Part of a small language model's weights: rotary positions.
Each number is 128 + 32 x the weight over its row's rms, rounded and kept within 0 to 255. Layers, rows and columns count from 0. Numbers have three digits each. The size before them is the row's rms in percent of the matrix's.

# gate: layer 5 MLP gate, 576x224, rms 0.0443, rows 134-152, columns 0-111
# up: layer 5 MLP up, 576x224, rms 0.0411, rows 134-152, columns 0-111
# down: layer 5 MLP down (transposed), 576x224, rms 0.0406, rows 134-151, columns 0-111
gate134 104:181114089118154100121094125062135148099131113125112128152164205050182126123196106146113096100164049174137099153133166167127128163119088085104144192066127158102123119099074085179141221145165118132101133134101119083180136139111198139086125074127085117095165070140136103123135090113155080095113122113104131055133102206081189148099149157108
up134 103:144135147171074127090140115102182134122154145143091163084121111145093131139095138091143164101089127173100171124116157141143138071108114119113146189104151218128136115107179137148151097118091105202128159146121154164112168141117173099110129045102106157185130115152062112108169170192136096110134103149129126125171147149128133144124128128083
down134 103:106172119128128105131140088136137162137141142081104084080174157133214165078128162139139120180105213114163160067108127045151108114150120119116142115090080174085116087132120153112126161116068047172073186184162116121139112169104168116145118130112102157084104197140114138156085127154167176125170129146104173146124128155115100121184126145133
gate135 104:067113158097125101178148131149117128143149156122118124142069221140142053120166088113130144092059138166098181101118138117154078132118123181154138185121133146079113070143143160168141130134132170166169119189134096109114112184113176096110071148161120147109091162123100105131096091165098149122139111140139132117094126068122132137169071176174
up135 102:139135081121096106171128117195163192177131134119120149118107172123112117165122166130209109125127109105102017127114074113140176140108101172150176156096135083137065119066122071125113150145101123146108120118213156050090134173085164140175147193133141087112112137157066181132086083159090126150125073136153112123069158101138092090149086098129
down135 104:190133149164143173157148194103090125163151167111059107146186110142165126169129107107099134181096089095109131166132133134101115156179158111141096093161027184120162154139118095118142163083105076127110117172098169143176140097061181111154121175068118135097066155094147093123114124085169103107103086128115082115127106151070131171081105135104
gate136 102:139112126104151084148108173102199125075101105155146100112064098141046142133127127147170114130136240149100115116110179104099099142195173150113168122157112119089161125083067102159161093064161114156099120126126075089143107161070107112154137101103144089093097124185139081095181190060121143156128158189108126116148147160111106156111127140111
up136 104:087094148102152130111156153066164132124096115164150163078100078111096115049110148171185143105117212172130117105113224161083100145079149149100140096178139134048136131111091140146102143125137111076143136118131080185137112158135108144134149133138093113109159138147133133140135194113094128182123114091107126106131081127118160132168151126166
down136 104:107123085097123083133099189118160133132080090150145085140129088127087127118165093136115150105086255120119145135139156183166142132109150169122132140141117069113068157144143111131187142123117077103103088132166120118146249137141148119157154122123142120087124060150127128130109164111132178118095119143136125118136141096093153164094146099099
gate137 099:141157130126200099056097142140103118127166137140129141114031106114075103154115101136122113147077083129140138147181189115119141117121077118141142183104142116144107157122063124166097138146142058092154097148116134128149109129134057099111118113194081152137147107097116179132136092127126148098099094061144126176199090117119101126087122109092
up137 098:120130102131100159097191175146135138087113146106142109067128106081114128100078128100161129096093191135135129100074157124050130149150129164150156128181094131162139102141161048148155099108107173151123164080103076099140139119095135146057153130114204123093079148128128097096151121129110067197144111155141118099070119135154091109131131147091
down137 097:158153114155106174095178124097120145131080112113169133080166127128156107133102191130123150100117091137116136127066072085169118104136122150140121111113112154130099075145117144177134117153125135131114136080105140164142000124131076164140108120063163059108030173123106090087136117136161188121163122127075178120088129116140142131133106159104
gate138 104:113104156142134115113110101157141169145094142122130135131072117157112154082121131066076160145093131112193116185165120116144105183100140114076168136108125155102147083064134157173056086156148108150160127129162097114164098090121088120082152102150120160093100112127079130099110160146190152074170120157117126103130099144115139121121116085083
up138 102:104125159120135125073119081212144154153138107160130128069173122126168175109160085160128116127118140110098126192079169140101103135110122135068112145096114107155163088116150117066143105138206165106022093113173122144164108073128119115130138094112141077094062101152145161149160096144147151068141109160138131158066153062145132161166107107124
down138 103:066124169145116126138143055111116145179150132115156107031111109178110161149104167106153114164074154112169095173110096105136084102126117166163162083189104096158154106134151074139159068121113081140126172098132096066100097104122133102109112133100168102068193168131139166076152178102181083098112113110121080187128131142175147082133155161148
gate139 112:104119129140100070149165123149169145115106093087103168095040151130080121122071127107127183165118145136120144099159124151071093124129090133125109061131150162153132121144120167155169159123120098176131116087125111117122095071131159149159113134151102117092102063137087157129141181150119110088160131181117139112120109101057131161127066147153
up139 108:143087039178123101155124125124139145144124123112130104123105127126134109225097188134062123142092084159191099117077183140161118172128187093128112153178155107171126148155129128139100144133083173153153084195137083145129157127123159106154045091157127114087115120043191179109074152164147083137151164065121118125149074114073130185086088092112
down139 106:162179132154089127100142125075178139121177132192138083222108136142099147101088106097137107181156199119129141162099139110153093159108112142147129117116094105123088065140146091162173145124123178097106178094104148173093187112088104138155075113129169184116109171093129111109141123110093099154142088086119107147135148178092152086123123101143
gate140 104:105112118098076113108106127168106093154131065110155092162149066078085096135165088136118187157110171128097131158178165079164118165148095091100112137046124090177114119133156124108140157157092127127122059096128146106116091113110089182150069174121077120146066112118174159103123121108112099111163096125172096219168129158139168122139141128152
up140 102:141144101127065154150145081145162094171136162107090125105085082131122150186167183171135180121125107151091121127109086149128120182088165108090172127161130191082137160058179101106180167103163109111175146165168061157168160126120138143125077133120086155122137132188117130150142123176134156152164131073085122162102145172130129175160098190176
down140 102:086060138151159110119169123087164146180141117113144085079114156146176136133114081116141162136108158173172102106112150166107112119138101126081128089155117157127132190105144108049135091107125132171136101166131152180113164134173122136160157182130139134145154154119104066069157129120136149067124134171108096193110128180127107138114127099113
gate141 101:119144108146173106150164142092126140123108103114151132089157130152144111089094161135130084118154138130148124126123147116125146138099147174107100172085139071090190122084115103128113126108124065099162155109165110124130107163097114114106148148079118125111111132160088163200065205154197116133169094103098152125151127100165062156115133101163
up141 101:163118099180104093134114155112110092142171130129087088152097149126156162101150125149129116171103117113126164126111041146151130141104146137160111147120110104145149093084178093140146131160113105165120092123205166123119115136087115155155181068120132147086117135119155175141119141085160109116131109095167149093072114132120160091155134091142
down141 100:150179100131168107096150096139138080098131118137126192064140119107081177139196149158166068097139119149167126108165087104160132132122129085082171130121114125105159112097145146110126118176129171111179116124149100154124156145087114143062109072134136125171105117127113144133149117139131143142117185109105119095089115173115136138100114112157
gate142 099:153093173158104132124194130099142151082148196153128141142115192132115094166127167118104140114086122171152138181126165109129137121108124142095137179154115134114136155121080152118111106147126132162074094154172115083113136134088110071152139126121092160154063137087083105158142146120147139092123104107144133146123097114103210171164141183120
up142 096:107085090189074062113141143145192219177131085142139110146180098185093139073165147064115106093162113180181159067112111149140091187140132103085058117113105104119135122130136122110172059136069107147196163182164194101117099157105192105159103160190145168151130110093076171145110101141138109131179096109151173145108158133164115148099129116145
down142 098:157163136155123111111141136152056111092171118117088105118089165153102112184085096132155098105113102123191158171153114103094110150068194167083108163162108133107134133113126144112191173078119061169161149106145153096107141168092157178173126182149104186136143120084116075216130064094120070121115112082126145164155198095170111144112167056179
gate143 098:089146082141129105126119170099117147069098143199148105072144111162146148162138121109151191091109118176141124129167122137173113139139139185104219137128125150069066104189141113144187107189125133142160154127096166102145105133132132095125073104098079130150145151187126118157124138095145158129170076109126129129091113126137135146166107147113
up143 101:071129121162181135147135160101116145138074096120138110089115169134138139144176104127143159097073128172087066109075116189143172080124135131154135127145109129161125116074065166140183116130082176167098165171171184079136138156102177144085139084104157117208190114144088160093132095138149094104065148069102044119101068072140111149112106146123
down143 102:111095152149124103184148130170197160170142137081105142108101113112075120133081089138115156153109048095053102120159171173160155078081210113136074062167149133153184116047070154119157135105156095126119128145174105085108123124143122090101134109158085105065167161132092144184108192119135139093058075159152143161155131093118154139126114091107
gate144 104:113152154140196093102166157137139184150085130101116162131183074144118142103160132131113105162135152064138100150133065115126150161124098194104154109132133113154131108069112107080102091111121120090116137092160106160134042095108168126120136111080063141140144102114096155132086184155124122153174133106177182135071081102132117151120155070098
up144 103:179137092125141135156113087116095118179145109125183035149127096122083157133140101208199127088163186140120150080139114091077093085086104170119151195136106071119102156109171136089103111117144135138116162112126162123166103172149161188149155136095106073131184136123127139129150108139092104140161115161156114115101147063134189089133143114120
down144 103:191172113136105093124123137110101108195142083146118116176148147131120123108125086116115053074144086134122163101128203065130103109104122153130144173059163111075104161112154173103123179128163153106111137160140102130112174072199149104130115107122154105074154139132106162068236164141137128122140093157117151103158205128139177081155182178137
gate145 099:086162113175153125122122144121133142110124102111085111139109071142145063185124088101110116157088144173152155138139094151145129158126093141126168150163105184149125150149068116124184173111160144213127124097185152105125123046137130158122174146111117132112135112139162148131125073070147129221142104171159122141119096110081144153074187129153
up145 096:126127098127189136151075161182083159116128091187081157111121095094108079139106098057142123117150141143119127135051066128178172124155156142125055123149107084165104136144143152138092090151129100180109129114166167185096124193146203170131108145132114140100162176131149128139157189097108153108142159102170116186117181169147161061134138140057
down145 095:184114211183116109187163091109155094186180151148156123105155121148125172134116145163161120202184097100094114086129159107105106110057138131130147108175176143141049088097125110160096173084144152069085105123150146102118061090107132095136127141130146123163132125130166105114180185156105142112194125115149149138148102050191190125115103112175
gate146 102:129166074132143105159158173145141152203134071103104128114097105155154203139107153136080089139133119114118162093085148149078120139083121086056173085129116094148160139097156153116212166152174090126135177109143172112199097101098107098178091140070121133093125127139185078182078144071104179150146155165146139104161117140156098176068131079115
up146 102:104165109149138076126208067170147163068139190159135192124151121110065183170200121128119086165127127119130126111140141119141125068113143156152078083124115156146158070133175115184146161116111164144187148129104115106116133151146132118138107136123147099187131131152164189127134148176173138120126099110105210143147133091081116161134148131155
down146 103:202190155161107133158151117114111143142125078132184147159090095142080143072168115160141133146089177173110160129133110117095076145132154152144100135150069056146088074115149078131167112174130160139160089159124064098142143083140138117130115087135099155161095066150138149119137105101173163142142158147048115175208108090134122158171134169160
gate147 111:118187120135176116085119099169203094147125126179135171166106117112107128122125128137119137131064148151143123154114106143128113131116186130106094101076099114109162126085148185155130165205139114080136070168104109065178070149108091147129120111128150117105057087129111160103120184100148146093139123086099155092125102125136128204155142115101
up147 104:102151102128131101146119154171105077162076127118061121117130146164138090146069122154096147133109121139198132079098169091140122167170112148099138189145118142148157111067099139143153058101092090125118099113179107131076133162134181069075113113088146113141137142121082130129141134109127079155109154102151073155192150124182105115091071148118
down147 102:132201099135134133138152045158139164162120168093114110163172120080154097157182133166128113094099124120093122023111097168099127116187106110129156138128164123124157070107117146153130130115153137117138122150107077146118075187092226120144152147099135097135143085127071133136079152149161124172066110184121180109138190142114117143172105149148
gate148 110:052164170113137125125165131122153116169132134126111097089073136133088143192098087172117086121125179154093127112191148143128100113148082179149149131135133097077152118080102161130104163128135078129145121124117108142123107166127117118101141105093129123065076091161153120116128180165100146119134123118122121118140124154084060153108119183118
up148 104:122153071117178130179151106176168090163183110080152132153110135093154101125134088087093121107166059139142161080084119171129154091161167113193090123127175140173120125100199138181154069127175159126152169171078138156102106129105105066080154151208068126156181121119056141121147136075076072177118095148136102123123177122163104109143162119128
down148 105:150089128140169164100145109177070093130147168123123189077145122113068092128110090114116143150089019063173102101109104088165123120134167130064093094086139165146114126101087119113137105122058178112121145115157140145161012119090121114086108137130107130151200174124123129130151042107145081162125114149106129204077149115089136147058144170087
gate149 108:109170123116093071133100138167131133063105153136177120134132099107080137143183154172175170126048122147140107146104117131067119185115121183171134140116064177126127204102123117143114186134142136121115145124131118124154107160106079080127134183162104132146070111135163099162136157151199143125087187159170204149127131158118136098138138142131
up149 102:140108134084125096141123133161128168157156123146125128091102135104159121103118148094240104117151122113078179133129069124129127159114075094138063129131115118165074082088123160131142105140102131059153061133169126162068126117169121088125205061137154110174142168132062147099079153131122153136059132127101105170132098039110113109071107145094
down149 103:150157096112149127131099141129122181140116137105161178072154144104149141166129152114145113146134115143121131100145121094161122149161145111187158152100086144119178159117121103226157186124200105079171157151101134124109063144111127095160150119131111133186193124151129095173190183194065138106109090140089127128082141165144152163121105133144
gate150 097:120147129135092147084113149146127079176143118157129135116131122103132162137109117199125138158099113167170146164153065119094097099123117120144118154114156110142164081121147174138107159146129155132142140206051165093075073130095127153135138165119134179139114054165153146136093165170169123168130120108155067100116153148115066135135083140098
up150 101:106127164125043131135131161075066119161136134160143137156096160166181124098091145162150082078181113158139126146174150081127128061122124143135136146134153162135171123094119095087115121152190100171142114140063102105156128032141154104129119130098092128142177095119157063138092138090072162109186113157173084085125134148102104138154189156132
down150 099:153110125133147131157090184097141185158076128196162136155133157108100139112136088146160121088111095132140081086102113131090157127085154137124215095192101176159132113148083126143177127095162123106096113108141085148188142107189118119110102102129115155148099128114119130142154082135137158179099180051145100101138063145099133173160142101100
gate151 104:146089107085136126159143098165124107141165163137143132093127160101179136103103053153131127063138167152095115089169138129099106074148118099088120151120116112101126082072128166185186148173169116201154050133162141073139100126100115151085151088157111125077133150161157127083121144082105163125070136151137108121150115128117074132110121104140
up151 101:125090068076092136115155099115135110154131106133185132144132130182180100171155185122120099101164134073063099096090136129170155167142144121149070089081150178091118131145117127095134127100154094124156131182114103133109122130113108102198152112122084169088114073102121146123084125146142153110127084133137168125124148115146180123085106120123
down151 102:200129086087158067117099100150155077134125144129155118172140170104078073131148121146131111171144119175147153117156101121146105087078157089130154229163127127134093146121173098112135136067150159129119114133112099095131136177097164109121170119120124107202124105150144125091160167115087086126133076136124175105158099100166135083156082223127
gate152 101:139141147092139116188160182153131138084076076105130168104166050104148119100157129115121088191122094108115100169101085127127169160067171076103121037104128044124117115105081138141155141144134109112124127121103167154115101143080131120140126195113148142110107109159089132174118111149139164135184092135153196156080158173091120125136100093184
up152 101:109099130136126125119184113145137070086165168111122142144140134092082109147046144053167118115124079133125103136101099118135112129091118107155157087147174094089193129097108145079160146055100115141134149140125114092092134175126095074070138091122132132142085144122155049117181123120183141167107111112141097165053111130117139058135177102182